{"n_layer": 9, "n_head": 9, "d_mlp": 1536, "rope_base": 1020.0, "extras": ["some layers without attention", "local attention windows", "gated attention", "value residuals", "a smear gate", "an embedding shortcut", "learned residual scales", "skips across layers", "capped logits"], "batch_tokens": 65536}
Each number is 200 + 30 x the weight over its row's rms, rounded and kept within 0 to 999. Layers, rows and columns count from 0. The size before them is the row's rms in percent of the matrix's.

# gate: layer 5 MLP gate, 1536x576, rms 0.135, rows 143-152, columns 384-431
# up: layer 5 MLP up, 1536x576, rms 0.136, rows 143-151, columns 384-431
# down: layer 5 MLP down (transposed), 1536x576, rms 0.498, rows 143-151, columns 384-431
gate143,104,195,187,241,183,152,271,209,162,192,214,245,146,187,187,280,200,210,272,186,216,165,222,240,218,169,186,223,218,171,142,188,213,238,188,167,187,231,221,211,196,209,223,206,188,239,196,207,205
up143,103,174,175,119,222,192,190,206,216,212,229,174,194,240,204,167,238,181,153,207,157,203,144,248,182,196,221,202,223,163,246,198,193,187,258,221,207,167,171,208,211,177,188,217,166,211,170,157,149
down143,103,180,194,262,213,198,219,231,246,168,253,188,218,239,230,200,167,203,205,215,235,194,178,171,177,136,127,195,205,207,159,244,213,187,221,217,201,189,190,156,189,142,154,252,223,163,196,238,234
gate144,107,176,175,211,228,280,182,248,179,232,189,233,251,184,158,179,215,242,245,228,207,237,222,268,129,207,209,189,199,180,171,212,256,208,190,184,204,176,198,207,270,173,179,193,185,188,211,205,210
up144,103,220,255,243,161,249,159,199,132,169,190,210,195,161,202,211,265,210,240,142,160,237,200,229,176,181,188,190,193,126,140,202,235,219,243,204,240,147,216,183,232,188,250,202,221,186,151,172,200
down144,105,226,144,158,243,241,201,167,172,188,213,211,236,184,143,169,250,238,148,203,154,201,176,154,213,237,194,206,198,175,194,122,205,171,184,218,190,165,213,208,213,147,204,156,201,161,173,189,235
gate145,101,184,215,226,190,215,225,204,216,257,166,170,228,207,201,258,153,148,228,207,230,232,168,199,149,198,197,292,157,216,165,219,184,264,185,188,213,226,189,197,132,212,207,210,157,208,227,197,222
up145,099,173,223,181,210,270,237,207,155,134,202,262,149,227,250,190,145,201,181,194,239,148,199,205,169,246,213,131,262,149,216,201,216,200,187,209,160,212,257,216,237,212,165,192,181,224,177,216,242
down145,099,196,176,257,227,198,194,205,199,248,179,157,220,185,237,219,139,180,183,203,220,214,188,215,167,170,196,204,172,179,139,135,163,222,255,186,226,199,164,214,171,193,193,176,207,188,243,225,202
gate146,099,237,188,171,173,185,183,210,213,219,233,179,200,267,158,211,180,205,250,180,183,230,217,222,235,223,197,198,212,206,217,129,174,204,184,209,212,233,241,200,218,175,204,229,208,166,280,159,157
up146,098,238,192,191,183,173,201,160,211,205,185,201,201,212,197,213,195,203,227,164,182,149,227,234,174,195,203,212,209,210,250,199,172,184,219,257,169,273,217,187,268,160,190,226,205,227,196,180,185
down146,100,248,201,215,180,226,226,185,222,175,182,160,188,226,199,215,183,159,199,232,179,193,234,228,218,239,203,236,227,172,231,209,231,195,155,220,205,218,242,194,219,170,188,177,181,227,238,198,186
gate147,107,155,219,167,178,196,193,204,227,135,130,195,143,193,217,165,211,177,251,229,229,192,202,204,206,228,275,187,178,206,225,223,185,215,187,188,194,194,173,202,216,234,183,102,220,169,187,196,231
up147,105,214,204,161,202,195,239,193,142,170,201,218,219,218,209,174,244,217,191,165,194,204,226,173,212,194,161,212,175,203,193,199,227,173,205,209,189,191,190,234,257,200,182,219,186,211,144,194,148
down147,106,217,165,186,214,183,194,182,228,190,203,218,216,209,200,235,202,182,161,209,204,173,199,188,193,198,189,209,188,217,180,222,221,225,236,199,263,188,166,261,208,132,156,229,167,185,209,176,198
gate148,105,199,160,147,240,236,200,175,204,207,265,212,146,165,232,183,210,197,203,169,162,175,196,248,202,165,193,242,237,179,129,247,242,190,225,179,189,178,249,202,191,157,144,219,191,250,154,164,200
up148,100,180,217,185,172,231,200,223,192,189,206,231,253,217,193,232,161,200,245,218,215,200,213,198,225,201,190,215,149,190,205,204,270,178,211,227,199,201,166,180,184,219,292,160,205,218,280,221,180
down148,100,212,138,143,237,233,150,206,174,177,145,195,216,158,203,222,165,203,185,212,178,197,180,225,214,201,190,204,176,251,205,164,238,217,167,202,240,180,216,198,180,195,238,176,166,215,220,226,191
gate149,094,198,132,210,246,191,226,114,197,190,230,200,154,167,207,203,156,238,200,190,274,188,159,227,193,177,215,219,228,194,185,226,235,241,184,207,259,175,160,224,240,194,184,232,210,266,210,175,191
up149,088,177,240,189,170,210,177,266,187,189,192,179,260,268,161,234,224,164,210,197,133,221,220,172,231,231,178,163,157,183,226,177,212,169,201,226,180,200,202,146,161,172,170,171,209,160,164,223,206
down149,103,187,260,200,193,263,179,194,201,242,158,183,239,213,249,186,202,130,201,203,192,204,194,273,183,225,194,230,163,206,171,203,172,181,190,222,207,210,157,198,203,227,128,225,163,191,174,219,204
gate150,102,261,214,213,169,157,204,227,192,170,242,160,219,253,176,214,144,158,226,231,172,180,185,206,233,242,182,230,190,185,214,220,263,215,121,193,210,228,152,197,206,133,168,179,205,180,160,170,236
up150,102,183,211,161,249,184,235,216,217,228,234,224,230,203,164,176,204,179,214,176,233,232,150,182,167,232,208,215,196,224,192,270,218,256,168,180,237,178,207,247,196,172,192,159,158,207,210,217,201
down150,100,126,195,237,194,197,253,184,115,179,169,255,250,186,195,186,193,175,219,216,222,206,216,218,213,176,187,169,190,213,181,250,189,226,231,219,197,210,170,211,243,210,188,169,145,188,212,180,157
gate151,101,157,217,182,177,238,214,219,212,176,219,172,223,203,230,141,178,189,189,141,182,199,239,217,199,227,199,218,259,175,225,214,256,214,213,188,182,183,186,220,203,238,247,177,153,231,224,206,189
up151,099,206,205,158,198,221,231,226,205,250,172,181,215,217,186,171,160,129,212,191,224,202,218,236,181,197,184,159,225,206,254,251,213,208,207,195,209,147,220,267,202,210,217,189,153,166,253,187,198
down151,099,205,128,251,197,196,199,235,208,126,118,209,190,173,260,187,253,209,185,228,174,197,205,149,193,159,177,181,206,161,219,216,231,195,223,141,223,194,204,210,211,201,260,192,199,168,212,179,245
gate152,104,217,204,195,213,226,158,244,193,250,200,226,201,218,187,187,135,198,219,211,230,174,174,192,200,173,175,228,183,213,186,194,223,268,214,189,226,276,172,245,172,196,250,194,272,246,257,202,215